{
  "n_layer": 20,
  "d_model": 96,
  "n_head": 3,
  "n_kv_head": 3,
  "head_dim": 32,
  "d_mlp": 384,
  "vocab_size": 5288,
  "activation": "relu",
  "norm": "layernorm",
  "norm_place": "pre",
  "norm_eps": 1e-05,
  "positions": "learned",
  "qk_norm": false,
  "attn_scale": 0.177,
  "bias": "all",
  "tie_embeddings": true,
  "parallel_block": false,
  "init": "normal",
  "init_std_qkv": 0.053,
  "init_std_o": 0.00838,
  "init_std_up": 0.053,
  "init_std_down": 0.00419,
  "init_out_by_depth": true,
  "optimizer": "soap_variant",
  "lr": 0.0118,
  "beta1": 0.95,
  "beta2": 0.99,
  "weight_decay": 0.022,
  "lr_head": 0.0102,
  "grad_clip": 0.5,
  "warmup_steps": 200,
  "schedule": "wsd",
  "decay_fraction": 0.412,
  "decay_shape": "sqrt",
  "final_lr_fraction": 0.1,
  "batch_tokens": 32768,
  "seq_len": 128,
  "doc_mask": false,
  "train_tokens": 107800000,
  "steps": 3290,
  "dataset": "wikipedia_en"
}
Each number is 500 + 50 x the weight over its row's rms, rounded and kept within 0 to 999. Layers, rows and columns count from 0. Numbers have three digits each. The size before them is the row's rms in percent of the matrix's.

# up: layer 15 MLP up, 384x96, rms 0.478, rows 34-162, columns 48-95
# down: layer 15 MLP down (transposed), 384x96, rms 0.503, rows 34-161, columns 48-95
up34 102:542513477556388458397496509531494588577535497564488505500582471555503516578562599420548501485425556490537467497492564584549541500500470497391490
down34 085:464579560446442446537565551515554437505451468558514508546550462472407504550529526474538501575537524560522556451501428496439550463431465460425543
up35 087:541448490549439520486568459499506546489511502554474502580544548448448467508508451500526545565518469422486464430545572456483484466397367588549472
down35 088:589499412511526416558395507506418472515523537477476457500478479462422496568519503492496511542513498439585524476479479482433524509573507548516532
up36 088:499435475533592508477577571561542502481501424551580500536462486488514477440489544387488475589503436532480527512442526536459537492605517496447534
down36 085:444502483541421598576415494445512405459504507497459514559470522556450501442458497499460419538474483515567536506581406425471480566427431432488411
up37 112:636475558488439449480547452505569478495590412468547402479580468467462542494494536465545536540516491411557510451463560492566495549525479449496479
down37 118:461532487475502521526509493434429468432491526516471450525551504524512500467484465521539438543517533525459525576441496472559366435565596538503510
up38 108:503618469504487467504458439548487439484525606533478466550468461516488420470618498532608467593412497438534483437577519466580521417470561452509419
down38 109:578474459482557516480438503512502485502628513536411528529532518487462588455535450458450486488573506448432478507518425467443527470413455601546605
up39 105:479592427491531506470495525525533449501472558562515441513567549557498540475437518576470462545525598551462535527514567513480470483478453469483430
down39 092:552636508570612494530483504465536460530484487499430501487451481468456561543558457577428482521463455538451558458560558517490482621457522434503509
up40 100:494566587488393470661486591501514410477505405470470468498584525518475487548513563511498503482483464580414489490470565458447531498422486539554594
down40 098:518541450479596506516540511519495537480494494550532590475523552521497534457580568582502469468468506535534524494507562516580462487489440399465515
up41 096:471478431566542534487469542461445447491441555520515575408427512525564552415534549413466435585463532514347492582543474454597518455507501552515563
down41 091:466563529537394526490457560494497511428591489436529441612533517518411448558537493550463583441451440436545544443457435505435425428440548483559433
up42 084:545592516575548544589463464539517564564515499570397498557541519476492358488470507453492512520430490431399627488549426476461546468555524507448508
down42 077:405595483459555449491463479469568470495420429510595461545535577545434551417516534557540494499638520530529489517487536545457486497451440425517454
up43 104:450502511432372503512470573545532497470522567477509524456495487436599591601433496486498501479537467487524472519626501576516565448493405496417470
down43 091:487442477518590520460418478486516489473553549427595481487511509624518439450532412555470536535485513504503510531422538482472470531554506534569482
up44 101:564492444470455452512550487553541426523358576449504535445475482618473592453561498463559559477543529464661459531561456430482512450531587532548469
down44 102:479511455493558504439501400477557499390430507555538545569461426618541505485501474510470456412444498614481554564565464521526522498527411468528416
up45 101:411514449523511451537562420535513458548409521477522447506460462465506522490544533479566510434411571496441441530540408491556545461459480420430506
down45 090:368429513540529476500442486510528437563523389477475526518482562530572526461511560485515533576537449561444466532400456508406532472469487541522501
up46 108:510425411454457426452549455518556494478471520539538429429476481518532563572520480541444442499508464444509475494521469506425445491549494521521490
down46 113:516509419427535538471465490526611427578517546497516498528536485526554588493407503443460581488489449505553495473552559445507516589523513470424509
up47 093:488530517505455499333539470430474520477500566524501475499513428453417487474540529431464477560583538534450587512457494502492589362469464535510519
down47 090:471483541523534525530580436447462478526513451455503672571557462476551445457506496478502512498496546529489472440493529467482443478499533448495490
up48 101:476507424572429499596457452474523502437471476480515490489509616475491574527539405514533451439541496509421466481462548461416379449544484556380471
down48 102:476420564495446489525512537550426610517481512429409420569517501453559530450610576599519531511408449460454502539479504596457493437487471526575490
up49 099:539501476454459435558560397532509536536505441389433437413458429407611580525487615534515518531549548569495469489466487557581551502479508490472471
down49 101:447486422469533524565571548448573529538499581489539500481539530504525453507560456547569517452551526388437506423562514436433494433611518422448507
up50 088:420550501502485481605507494445420525418524556592487562504490479445497424489615573601473423531470527494532588474540535476387591476455497499471525
down50 099:502507478470486551603489501451449451516473538447564505479571484496531524515451490596438538521556478396482518472590458432516497413513496533480507
up51 095:483499413534470334477473545500584538532544461497552423474505592507495421520567376489509472527559549518545514452509531436463499458463448550464486
down51 092:496504546580388487422509500509480542487526515501421456487477481533424501549468498588546422554525481448564459573458472501412550446401489474465502
up52 104:420419506528543434530586490549451481536480442507486488644471478552479498494496436524478478580488472524577535488501476557465510505524548502574558
down52 102:490524503620517497513516566535491523468529553425539520482465454456515477495499530513499456511490498527412503501481505458526442531502539580479398
up53 105:496485465528409456499440540464431500498486588610505525422529592397432540493469496464547405528498630490568456520497442559500550502488519423423500
down53 095:459475483591475405579430514457499424506607428435351506583542440469502551423548435533484477475536471577516473481514470534432412499469489452470490
up54 098:507542492512501473583509485493543492598546512467441582441543395507572552407583535528503452530509495524580482533558478552525435427466477454458526
down54 106:584540510442518488418555426480498503511534509509384612509525478408433575512450484460466485491450492524518430512482611457544563354490570444472534
up55 098:427558465467514456519515589490503468504528531413493542453533620617484497529489561543512571447439522463559532474491516500453407496408454489440537
down55 106:430496495485552467567477474536501432473446561534442514496505470572472464506487401464553436546483553580500544498460534481431483565504515454519645
up56 095:483582491539484420576556549546578460511407533499493609528505553470492562526580516566445596410477537504496479472424496477502526588496452572597428
down56 106:479574462547471456506560504396544565497524492556376467515485566504520561479481436493456396508447528506528554472478485522431506561510470557478515
up57 099:475434530529558610495462437535471468456483460466434503493462417490545459506456509579571544481505576563457538537522528503492554401498374439514536
down57 087:529469448532478512464567505465633544388504466502397493573590507404570508477457523527619539543515497503442550450503524555447576534473468514488537
up58 118:544508560471488524561548544508543432536513454494452461436510520544630507519398529552460593482396523511563512523467587556526526550458452405450534
down58 117:421514521561455523531440485449534614505603397457543530598556509510513456534442465548518523483416527538494571494507553454501475540466425532581458
up59 100:497566637561495487553581572539486518546472477522453482596455537479450506451397530451537480532476570478469560487565524542461520507534544407451536
down59 096:513530507475479511494512502544482521649464521542513482435542500479490449550563450566442483515500515477502517487493583387502555478516401549585545
up60 088:539454524451464530477531477475623489531424448524461486530541492551439509510562520501495559509459559481502392499531441594569540410446451571381502
down60 079:538538503530445532513504500381456497462502525461526499589516547461542584520525476566534559472505486594484520503500486569460466542518587584541482
up61 091:474505508429480499455565493441542621492440501486551528564588558507509454356533391424532545579558450551436428508456534447460421587531541577569448
down61 095:581481466460478430460530441506668495534489521421445504543562503534517493551532545493589436481401565535486570490486608453537493437451528547480531
up62 096:579473549445463463522664419504533427516509486433480556472558569509498529534524443457584517550470427511426498574538480532530543516563492544443453
down62 114:654427509468447418513436538516467478535598418442529556492515477589526507414456551516504541535466457478500554524449541544523522500483469448463509
up63 105:488569488523545508474434412487526506529418486463526459529551550561547453465522468557531551489465523560506498551502569442572557502415406511514484
down63 104:500478448485498452489555456487493527545409488504562438530517484591540456552462490587483520565526511494596540576470465524514481530470510480458433
up64 103:426541529439513445562528413373449525585549581467426474510443457409481550558513589545519448430508500517433479530574550533469497528480530422459448
down64 101:377471417535468450496426513460591560511418550519483481490482507533508480526559486446487513402520362428566477476449495553509572514546478534569514
up65 089:489489522453554552515494442439497534581436568388582445475487562453563516468541562432506472511574495611494467473492489551442541486479521398502424
down65 095:481503539518431539550557604525489496478414450630515501506423497566464460577537504398437519511551478516442485464481482502443509517497395588524485
up66 101:473447386538492458482444526548606475580558455441588408417413442521535497467475561543527461534481507521458474528548452556488491522575452508538469
down66 096:463512550542607456504540479541504459516551529515480490538510548478519519438516565500446551528535521533567415425556399408489545474390459498501438
up67 106:503511543544430545458442569490479487531519499551427472540429473509523477505495479459583512540478580522469449440442498465580425535449634419473552
down67 093:562366528442462493556565519452452421492562527476507468557497486555508488508569576496504556606527484456549420504566557497512492455425470381512442
up68 111:465487530545525455585525458534438531508425524540500490413530472443452564523519500599498502463460482516492409575469508422412499449460512563401550
down68 111:601498460471532476502460469441457524455521433507551529452489472491503563509578508489484384412483426546539450548436468441424430456545475568530523
up69 088:545489591484529547431494563428462477564525412486525580556646587497512455524466455503420501557500476539448512493518503499530448500465410465553443
down69 090:569507446486511485591491518555510504443571581419521417477541455444505573509526575535553511479500580644531446483563488570527560542602472570475485
up70 112:490470557570548499501513512425425497488568496507427461448497510483547571521462508475516521480470599495518558409566606524483501578585566421537516
down70 110:558426502470494566494433494622568527486433481492466460478613546478499448477476506549425450515457422543515495454505407503505501501438535578442513
up71 091:459543457503476500471407523503487510443478484442388435535464510615487438480574484515516546536446570546500504518516515487642531520505408466502580
down71 094:459457537456556531507433491396591472398412503509512482484501502514528548478492479419481561440494497483427550490505552570471478548442546527471558
up72 095:453522434552486451542541513659496506586483448479514529542452482503568463524536519458590494489573442434515540570535453507591440506537388491570513
down72 083:574511629519524499517513517445501499529562465631535565468411515524509454524571513503505517504528568535435452500565522561536530585448506524513491
up73 106:516504517500491556502425454554540488525457422512523426533531427448547521503475430480494456517497460525453438546568467506450468448597416447427476
down73 114:516421453457466492561416485520511419467550556495549498552528479559478485522580471526568378533528508438496559525499501529450518546420504503513517
up74 106:566508434480504466535447451467504496470495548517531425501507453513487490496574521514488442473519546454569537494508539404499411534522513527426523
down74 109:564421577508536535451528558482518434446517414462560463467480493551560512431524466529523515470588455480544516487442483480487581488507467430546518
up75 095:527497543524476504508407562484505468541407547432553430498443512499451434542481468468441514525455592449424491482535510498613479539536507595510544
down75 095:522445450478537541453525584517531520502531555570462557563480514458491502567513509524463517431514494442426434554486463469459500459506526493578530
up76 102:516536520578484504511434525546493452513497513531435545572509546513401368505527526530583536521462460599513519497542525532512464554472463509537516
down76 120:567545392458474546538433582522490512475418502541515500519513501502455447386525514529523532520478483463500503525486539485544468505511534577540510
up77 106:513516491573375484511529602399569593441498460459521531512538411512510411577579550546459542460461522478409504445475475547512547535542486474441487
down77 111:465425487473442400546466575506557472456519461500594504525502504469544504550476569601480581602443556515493590473458526516648570446490460459524442
up78 099:510583428508612524533521522482491619496544491549523453548502526486539468485517482473510524604500442518507563469483476552501604498465489525434492
down78 096:500533479530614518554469470504471556424511415464520497539532494419539560560506518480438461472559517611494511512474452539520447514558501572535439
up79 099:532445463497556527496488548512502511528423629485566493542421487537573564517542456473603606468484518521508484483476472455491433542456390579535444
down79 108:479526635451475530531478455442489466465508523536480544427457480567404532489536519512519481513417487540563521399496555428547519508574494458435436
up80 107:470577486491443474516434493462539484487492527550561525429459455561472570465479520472494534496484491387389455504531518505457508491488533598565581
down80 097:494518483482542424519521557420491460559471491466448497497458501501502427470503472482485471600514512381537569581447472575418589552559471517506436
up81 095:508571525483495522538492545464511395580468437458393412436498536604521497545475516503436622485439461485511572394426544496438398506503488558468447
down81 093:498425519467509514496466582450500560482554564489502525558533554447515498540558344483569394541510536500590438497513442470488539520495451514555593
up82 089:478447529499493461542458515491507552541471519489472354513487549432449583513486568549593471418541539443480578490562460632480484469447509507536537
down82 097:507512446442531482431447484594569452488500643527494460429408451446519471516485483506500663617569537476537439529564576512556538568478445480479497
up83 092:464409444509447584578516564475443448529438512477550449571431511477488502498587552483475529555588544508433448511510525578538519498482558565594569
down83 079:518513598548576471490527571487590495487477513524500450515532533556566512466530463506459542486477418523532519432576503483493480471502443404443411
up84 096:554555484458535577494426488465453469531483539446519501491498406503540452428516464466585452491570536459552538494439513549470492630454517585518476
down84 102:458509568422607524536519522450441425483481424480541603433561435494484447509610411502489520579523505528536508443486513536395477588477512526525542
up85 105:566523556557481525484504533464456607545570473491509579585575487504493489534460549416556468564525467580549485530497441488543488427525589430534477
down85 105:455433506416481460540505528492501420517495563478456468445441482477539432499467476554480495471534462397484493475490618492420528631481433549546500
up86 091:534474468515543498446459435520533505455528587408483528533585470497522518421442489479532461506598552467528415507602494556547462431529453555531498
down86 098:501564470520520497420438485521587391491569502441566480512520526474530540526491560509482566543402455535471454437397435435379496461475424492560413
up87 104:455545421560560529511496504573471519467520589513546624526452516482533441572448461526537475489598548479464527506594519474534512450503472626400468
down87 110:535529484512551587555520458493492481445497589518598524440481538553500461561564518521463504507511459473392577520529560491432525489519465576489515
up88 101:548577524452481478472406431480522532480510544482490526482527505478562424367496492510466518430469528497479471451486513510552511567372463542480459
down88 110:576581557439506553510429456557498528486489521442523559465484458498488408536507526547358486438455491475547543562460491506589417595471508546548513
up89 110:505511401574491464491473528519577550559522540499480522478540608508527511439492388495515567519580455450522427488545648483561534438393458513522500
down89 115:467443465575547506473556429533489466451546550456460573474499525528508488469514514439540517484488516492442445490468523485522443433556480475617473
up90 100:582509524493484598485523368508445518514520558563484472515409560443553458532525445526568531566476468491489588517471447481505482497369499596513616
down90 099:534487510489501480534559501629491514453458533535472395410392492494619497443508594522522513502470510508497460397423444501555426477564509440431509
up91 094:585523439514542478560483498563435472474512579515494500423461505548626500521515533554558453411402473516467520536525547471517546563524518566556402
down91 094:457574530474595518477497520480533446509447571431502476482368459542450514559517532493497475547460524596440490469473502478445521583549518474459479
up92 104:437460509414589443497510518515521582524426512544520401538433518553486426440557448531560495481558567487586623500539562440490496590475473501572525
down92 101:447510486420510512477415531509411452400517473509468448609448420536551528532506464497523516537530462494467519554559460620447558401612537557537423
up93 113:578397463497490508467582480517529597599488477500511430446494496484493493531524590561541452482527426485451441599623588571555439554549513456472494
down93 120:540513503524535420511492470496498452550397427469506501436493545553432442501535614543463475628502497506617538591533538496553475564505589458470460
up94 095:483616507571564425600500445514473486570537453431544539528523509421474515385485562551500460515539530532486462574433449442542513458460499520513455
down94 094:525501541460596425451541459553495482531528495434578534530425557418515486502410558540565528475494469600477589475521568472645543513504488512580586
up95 101:461501537493512467439532502535489385568516462418522540577565502383453493526401460539464535567539441520476508511529505524532470516519490441566441
down95 103:471465467533541543490513450511404563569511555452475512521448478531559486468550510486565547484557482467563456514502552513430456556457504443526498
up96 096:513509501511473477497611551507520518494465478458531506509517618480369506530453520584460443470492496542562529411486430511488507563667453537525478
down96 094:446512490515547496424555436547520420479535485543507519497479517443567546456694430491540495461481594522501505551422534543514553489580465556444463
up97 092:478516501479585599599491470592392540553475445490478472507416588509502452482431497467502501537431554573457520491491461576559588524450510443478532
down97 083:560539453527492512493502521498569425537539508528432516525446504489494456477485489511574559546532505511508472510467538484523401513488598532435454
up98 095:538496412470501612482470614556547529448427499511481544515509592493529520499518486466515436594509474571382560519471586471521507445590502566558566
down98 088:513487490619530515528534488418520498485450516417484470435504421484439472445505518504529518552477447436525465549537534470496409492430423528462387
up99 105:562414436544477417459626438545540492519452502504478486470521511476584564513474498456534484582491494540569515465543529505423533484491499500533467
down99 111:513498519489525511420526519585555519513516400442594484423499480487439490414471484446486496504502523529473579420481584446591442437525499489514532
up100 105:474577463483563477453530490490581486539535540506559489608453502447430437398557475474577519535435455557608510527569538615569568487466486447525533
down100 098:533553455461529520432483498517469467562497544491525523590482444516619610420512478488609484545498485477532426459468493612483558488434589501465584
up101 094:501509477528597467443529479532502412581508491418442508584521421483654548501546480505536531572495507491500437431427540430451468495515502426527499
down101 098:408459514567487547580542497525538510421465494544566442440428571597425489481532483455414494375497550457469501591457503520578524436495548466523412
up102 097:564520474578562599479498528542547509493431566547627466526405601437513532506452469485533496545551510383416452459507464545494427531522469584530429
down102 107:505487406520555483445569591608470541461433576517548484426421533473526530492495533496519548474577567413530541428483491519509458425522495578539474
up103 107:513521439557418561493456405403449489499543503498385508435423546493540485513618527516487503526514442490504454435509564442537431458514530425464529
down103 099:489519498447551526381466512512545495505455556539518534456501456511642565482474403500449518508540523445418545534552517493509441473501548500563554
up104 096:460533455437451445430460481460455491458435524511588553477484590456511618481556517494507432536503442477505469449562513542343497422428463502498552
down104 095:557511423401481505572498516509502599552554518468544445516421508499502416496399465515527587502544470490490437444531476475567513445534530526558517
up105 107:403533521489523497483515553545574486521490525539524445603534444452502463570434518585576519451476530505448642514589523465456499540474547489569457
down105 110:476568459579504434425401642535622516574508449467511445524582442514482471466480501524445566521481444513536472483549542479478457498563465492461520
up106 096:508534517432387559477456482519547574529482553485612529537604529513416469520533531550484503472548515568509462578472517604491541488469468534470506
down106 101:465583577566492528363558528507552472528534430468522521582403431403442552484473469465503545529497501573529490429477459526526494498527472503542521
up107 104:505559527510468515491481446524563513587493560502526512520553498503435509462473528548400433580525488560570503521570442462508536535549571490398644
down107 099:587550444515478445498562431464443528482508588482543544490476499444550486435494494493485533531532574446500450525524517434529507470510496531506425
up108 111:512509460595393494509551507456572457487451524477477529577497318541462409454555511511503474553499464481554450464489496513566522480496537545458518
down108 097:566561532503460517492408507493462397565509520523550521516566459519507456486480494425541521587508484481527503382473483586537402503497364535481507
up109 098:491464475531447496496405585540492472465526483489485516578527497480539484570497547461533576682513588515455443535474475452471434445534521492419538
down109 085:544567521515512540395461508497407515539456493519525554442483451548482441373533423589468372489457404457439460456488463498590506526508479463548438
up110 100:441480584370476486467504467617521538502537470430449505545569464522527414546504495479565454548528442412442433499500444555533560472481485571599594
down110 108:472527509480452409504531510435374454545498499415493506559475452503494519524528445506414451532492597440499458502550568500562574422530502487453500
up111 099:511451477572453482541562521584544491544409438449570509499505435495485479488488476394583396420505541587557480526581498568458490551527579499482480
down111 099:507447470480491398533560418487498464548488505482477438432474555505427505480403545491481519495553572494483476530577434487545516557461585588482489
up112 105:457510524480543477450532562549568500471408460518507475541550506507476468603522445479499498536501604494457513557522576453448513578444462445580588
down112 095:481531424490495535581468501531427512452496496435549383532477531505555377566529509523578525520453479476470604460434442525512473517540466566544372
up113 098:576531440566566461476500494420460432473411479509553459558474477548507534538555547465513398485450567472523501464432593480541484584556450528448431
down113 096:460592573491454529563569379531531509518548521493527540465476503512502439482493440523612666427549493522474427523441458469503416513570534503574472
up114 102:576563487374472524481542456476540496570416518583438535533617459485511484543528512543417453495505522443534568567509527424611610463573557491471520
down114 118:437466529550445413580559476501568509432440531459451499472449500562476415437527568586613533507565470425522497508480510514477517479432530516491517
up115 099:504544558545491432438527558560482463611457500485523468416536462505514451525549491494553474495466569422386428424429477487523506463560472552499524
down115 095:375526571556462572546506553571500591529453408513512648523558536545567565503489547486550516519525445477432476615494497504515478495513452551457445
up116 094:522452488484514490525551461378414520600509515438430515495520577644496528562488367620533447601521480457475513455599527443515461563515538457412566
down116 088:444484526532496468620460446500495537538497501592414495522551527515496518493473583517416507503529630486538547521514525476490495531558495494511543
up117 103:567494534526522533516429529468423477509537409535587438553572518506459529597627467470447455572450506501465537486486446362595497495556448404483437
down117 094:563423505522485521440507483461539398482504535471472633502506473527510615500495494481458417414476574551530516476482571605519506426551433520432457
up118 108:497509460503484546551456535506475471503496469495518551450538577456464608469465530486456457468398482491478569402459497503452497565422474442379562
down118 090:474498518516514422543450514493454489489480502504477564409448537472482466517510480507469519523568591514500505623364530506542622545570517537495500
up119 093:514552518513486616480517497519465514550481503444496513590494581499599496452528432442427432472395560501500489457567461413493488445594444535497516
down119 095:468448436426537482599491612495503446494515559519500463530498471525529474514448573515456512455589446486561611528470487494511546496532606540512440
up120 107:444545503528547455547526473474501524537525528498520480574478520448549502557450515450490568480548532518543383433410483652647532460473450488458445
down120 112:574427515517458476598533472518500499459489519423569561443481456518481421469524567442491530544477511452542487567438534445570511562579462524449431
up121 101:444506475578523429519461486523534434521468465565493469541554570468528500437536451519497514467491492447494499553485478597469476493529518466383438
down121 091:523415453487424492452461418510452550489491466468501458511435430574548499557543449505587384533455530485459536511475452524466487639479458470478470
up122 091:518521527588466431514480471548483492535593554659522608534529425473430484438553545478580499546466497435537444517491474504490500448487487548504452
down122 101:435474502460497554498492497554467439452528448544479466512596516416480472515461456473489571494568507542483481471531448436525487620531440393475493
up123 095:543429459542468420502570451515606442412494531449443398591460600469462502534550545557496551496524511358473512439388486559531528561476513516559522
down123 110:549491491503461510475509508467611508519479437488453410604496551560456424484504646459455518529423471518453441431500428463444491485448555463454532
up124 106:581611530471559506506486514433577543468463512502464466538508514487527532492454417526457483475444507530601453439507459580603487565534462570541492
down124 100:639572509426481425484538469510626394488499524588487528552463460437539473493456505461533505546537421583603542494484512484565514535477385562565563
up125 095:496426644521363555508470547501501505576433536519517559560454458464542486482518511555505629498393505492526592514418485473521486477498440382494455
down125 083:507434415451520517530589480471524490492466568506453502557493533493424483558532514383435471558474582478507546474546445452486467557551486471575549
up126 097:428529467484585489570463506500611562497484496461433503581520399431555494462548645510564508412490465547512483510473576438539607441453548409469463
down126 107:382524514487455426392439510525413502584490435507497489459434542487397480380474562526499530503515538517455448501522579448554563488514497447582511
up127 110:483594507497458610444569509534541449541565510407347496538463532458403502478532529393483453515506489520481541415489556560499522508473559489482408
down127 105:523559573504488538511589453481452481528535520435499431477453441507417486475432510538560559497466567534570519405461548508630534596523514419635534
up128 100:497560518539497436512496519521428590525448570533455534519573586533491484619565473458580557501568482370467561536543489544533497501492463420533504
down128 069:561476512453524464451496446532471528540516480584540557470569563469521508600505507427540465535565609521483432480390455567506525561417413536544549
up129 104:480523423599477546559461520420525534546420494619564459537408478523505486466584467564512580546449526530469421435591466466471477509557477513467502
down129 105:565456518526501549527583496524465472464517458575623492573535537457507479552506404505450486432500496458585398508543446407465513399492503431549454
up130 093:505525548510424498421454528460507586485440550491431463507607539534516473455385475393453477451384543494617437456574587454539445559457483553506522
down130 099:534569469504453555551454576558463485406548455507566550475480451444525475539470398501506531416494400516525500556532508412499518468451525520499488
up131 101:463474520555453472597538495499550532611456482497474468459568561487551478518535538480468427411518562425530501568544536494477494512493567456552500
down131 108:522558538574436563574493440526472437587451531551499543434487549524468530402589533591508528430528512499442467510491422465572459485470537487505493
up132 108:551450459555540469525571530527533523432451496552526528496437492490507527495518540519623580485475470451502475509616651535500501496515450499544565
down132 106:528450463404534528586460511452482494530572486460461592475462540499491478553521483459555518577561539500535522517480526468450524489457449436419501
up133 100:485507437508510538560505534557519465415520387619485508510517443482448457465585526523553525508470495386393543466439484503566462446487438575462509
down133 114:488596341454411550526569521536495540518472519445461550429506544450494464479477442446529468453541359490455524557485514408514525444539527555447492
up134 098:558501546438593464446565476471551561488523460404441552574545508539519560478549475436492467442500409507549547507410523426524498417437526555532478
down134 106:604587580523484554478519438456474544442496467504518560528412440451547464512519490521447510553447627511535574477534435402486480516447476386498463
up135 106:554514426534499517447441557487500421440480572505552403475516428453512518519504542505568454585427506419473568543467501525497455431453603520509486
down135 119:478484414461605548422476456521465449490479523512536491483493448594418484521520459439406573464453461567463462544449508562535558460401500534516472
up136 095:419436497520558454474566546496474574436560487614484541520526483496489565453540392513533485424596485509443468458482476425573457436600421525562484
down136 102:555443538476465415510517578464452481529514543516454450446510499459512476527535508505525501443546565431525518549478588545501478512501562495430530
up137 103:544542407450586481404478463530498520508554470535514507533422529520430492484519538520631467484516514545486525476572616521517583511483545490498563
down137 104:527473502451406541602479499574532546575549531502511550557529586496472386462509464452485487469448534487551473608509441484475465545447528580582523
up138 084:499494580629501553479419475387507492536524541496537461538494559481409559494553484475481410474595400475539476531500554462534492519509481478498495
down138 079:457509487520535609487489492528495511607482509474509460569489472471498498574552515479514497579520458489567558538497502452446494444566526526482478
up139 101:447510485486451404504558581436517509528457428552550413561549501476515462523415557552495550572474484422481534543411526524441462556424495458543475
down139 108:542479461427548503483449497522525452578531499448497526494557577571450461511547373436448455558479425524544490498522554461473438531484434479475565
up140 097:408522481524515432597521483510531531526386491485551400485524480424541506524580490568408462434380497497430544529474520511507509574447607492500499
down140 092:441460425459438453477518567520588519443478528489497459445547545384450569497554481582462438509434446537467515525446519560411525570432527562530415
up141 095:559497459513457442453519507494527456503416482553585509519528524502551465525596527534479515525612501486596519401535486583447493518512616528465613
down141 091:580546533372482450602513442487457485508468417481562579551492517514505558563413539541508472460470427521457557496497486485483468552474398475602589
up142 104:542504486498475436552467501471478482384443439456447467568477486522627456561562435625572549478542564502499489612510520490465516412474524430456576
down142 111:498478474542453509555573490411489564557556507498624501466507521546512553442469508485524515491596395455552519374515446536470493510480530525506443
up143 093:518546446554452509392534553525576474565455610496480466532476482549548512522543473460477509494531424548474481501628419499618508514521529490513437
down143 107:456505436600521503466492538461427470514513528421548503492406477455488542538500423460451538498555421526582405548538486520603543519563477527526493
up144 090:480500437581493474537484444475434495532449565514484538474631539442594439542492579598494480533539495487498493503506515506587518456513488493495524
down144 086:399502462494583559541474476500490595503539482469492498493484481496550535483556548487519582529402482392559543490489546443502435506538410408470514
up145 089:493487614573455446502458547371612523552502549417521511535498483572564527571487537451528534581496469494431512520495619450435520467506471481508500
down145 084:553546441458452455488532521471471456537574496480534552512551494541493570522486492447507607439475487502473426502517535481558572493520534525477467
up146 111:548555516475506532471441473459401568460502505476609494442477448503603607475532498555465539509531544447498446573544488543548622477456473557618518
down146 106:538497539513494579452572519471355523507488500478514446596390588520438516515560444487469519438543464455513523541483492496565507503381495570566521
up147 097:523402413443441441469500519526607530507508547489505443477507482562472524524477537531559354481444501475460561500393528537453459540513402532520557
down147 103:524485477466473517502575473494502504508476479551545423436499548477419527473537532562544468510520644478495500440397563456545469477483546479521457
up148 100:461573536468565514382432557410472570550524433466543461473490508536461444482474487510535524514578496520528485468538419501491436405537520552496509
down148 087:523501496527461516495433525572477487407491515549420486406444462486570466471441424504578521474487434528543487579553522493453563516514465492460421
up149 099:490439580408514408490461523457568491501515577498496448566602557541393472509518536473451472526502540522477482481495541558589547366585449554616450
down149 089:545472581561531439504503510477556406540525435571559511527480459468506494459507536468576545516484518435463379573442511519535513514607460401471477
up150 099:405538431465458487610495581506442501414516506476567440536455435506451496503437546555524451536423460528525507486440559550512535387507475488564547
down150 081:527475589545556520501477446493503521563414492578401451432514487436511537508643508479491530542486446514532455435478465444461482614498391471505548
up151 100:457544509542488494420479518455494588542501513516470433462493471375499498505536518518507448516560482522490494473530519495442623308484485499475544
down151 083:467587539518482462492469443438505585539521527472487520483497478582525459547531483448604517549447639553490423464456486516534428501556447491536598
up152 105:489549511452480439473386450554614463524467509489537506492499426514458492439447380485496546603492529641500583473564476440514523498550501479567492
down152 099:491504506518533518445472520512485622551405521466473505470615452466484526568481550383475469430469497614503607437497509511528429487488441541408511
up153 101:469473439499483498517514538423482501486549566395537453561539514578512556484523538505515554539498483549508585448526469450543477484566442535569542
down153 090:547495477483467493533479528515561457544482483512432532413496447513517478599490441475445506513400498460510537507478507535477543526375562475449452
up154 104:473526517452491509596512499480491569500503517520429482417418528552434533561499506504468448447557484515479487505542486460497429463586401531628494
down154 103:568499527521444456450504495531518431542537442443562520616514480483468497493546458459551489512551391565523517522532614509534412534404573483553455
up155 101:493491468501530522434445508474513452492434533525548524449541584415462628474479452593471451586447562483521498512539510460431645552447517457509534
down155 097:464555476524464440548526579433425458488510545545473506558480538533489491493564489485565421475493485429582582498498504501427497459509603506443365
up156 101:460515437525569475474568386490456582418473491560545508546562565477609490507597499455457467487472462515451543504491441534457482502505551431365567
down156 094:465569514403495505472594506520468543465487505539584542453431543456605516464472607471481485458508475536522491475537484538500493463585510490441416
up157 104:515431594545481504490543448458474505509552502532441539602527436578467512507541510441442541548510493433442528393504519501477453428538475547496536
down157 093:455511488515509549416506543327444614462512474486425502596389452515479450520542462495561508460457511474605493447529551590484510531505438547544517
up158 107:495434494435503486527544450587457485525506525554481492471499511603484499482467510532452508540552587491502455424469534575562607376469518551439420
down158 098:416456471526508540480426599476610440484536443462472564501515501546595450528499499460479478476470467493456477601443472429522541553503520417450535
up159 117:453528487536553540577466462524504498561483487511536496592531408430504502585565522535503514518488544479475562485592591511504548517511458424478549
down159 124:542557520469457469465588521449485538522496509472404385496479501447568542434433485433550590550482482492549552570460568547491489526540430526505474
up160 092:473573397430505515514517476468399516433557516537473503565449527569591507488601504493456528545492448534428520510567508482476413449545580528398568
down160 096:464512526340522464428509501484446381477562476515527414548500535458514504510515604532429405517547539506492434527525538501545523459597531427443542
up161 102:424459448531503443479523605454459566548479601495496470441541488559438389453574454476522501532500564485533440398472422541558524506447461557494619
down161 098:467419556583504504461469550492574477522554471506477579484609606476500467512517454486564507550427521536428463564453485439495500505452465462562563
up162 101:453509465435526460440522444581504441509442542566462480505472483480539591549561484490484455640559520589440553509436545503499527481565441533488509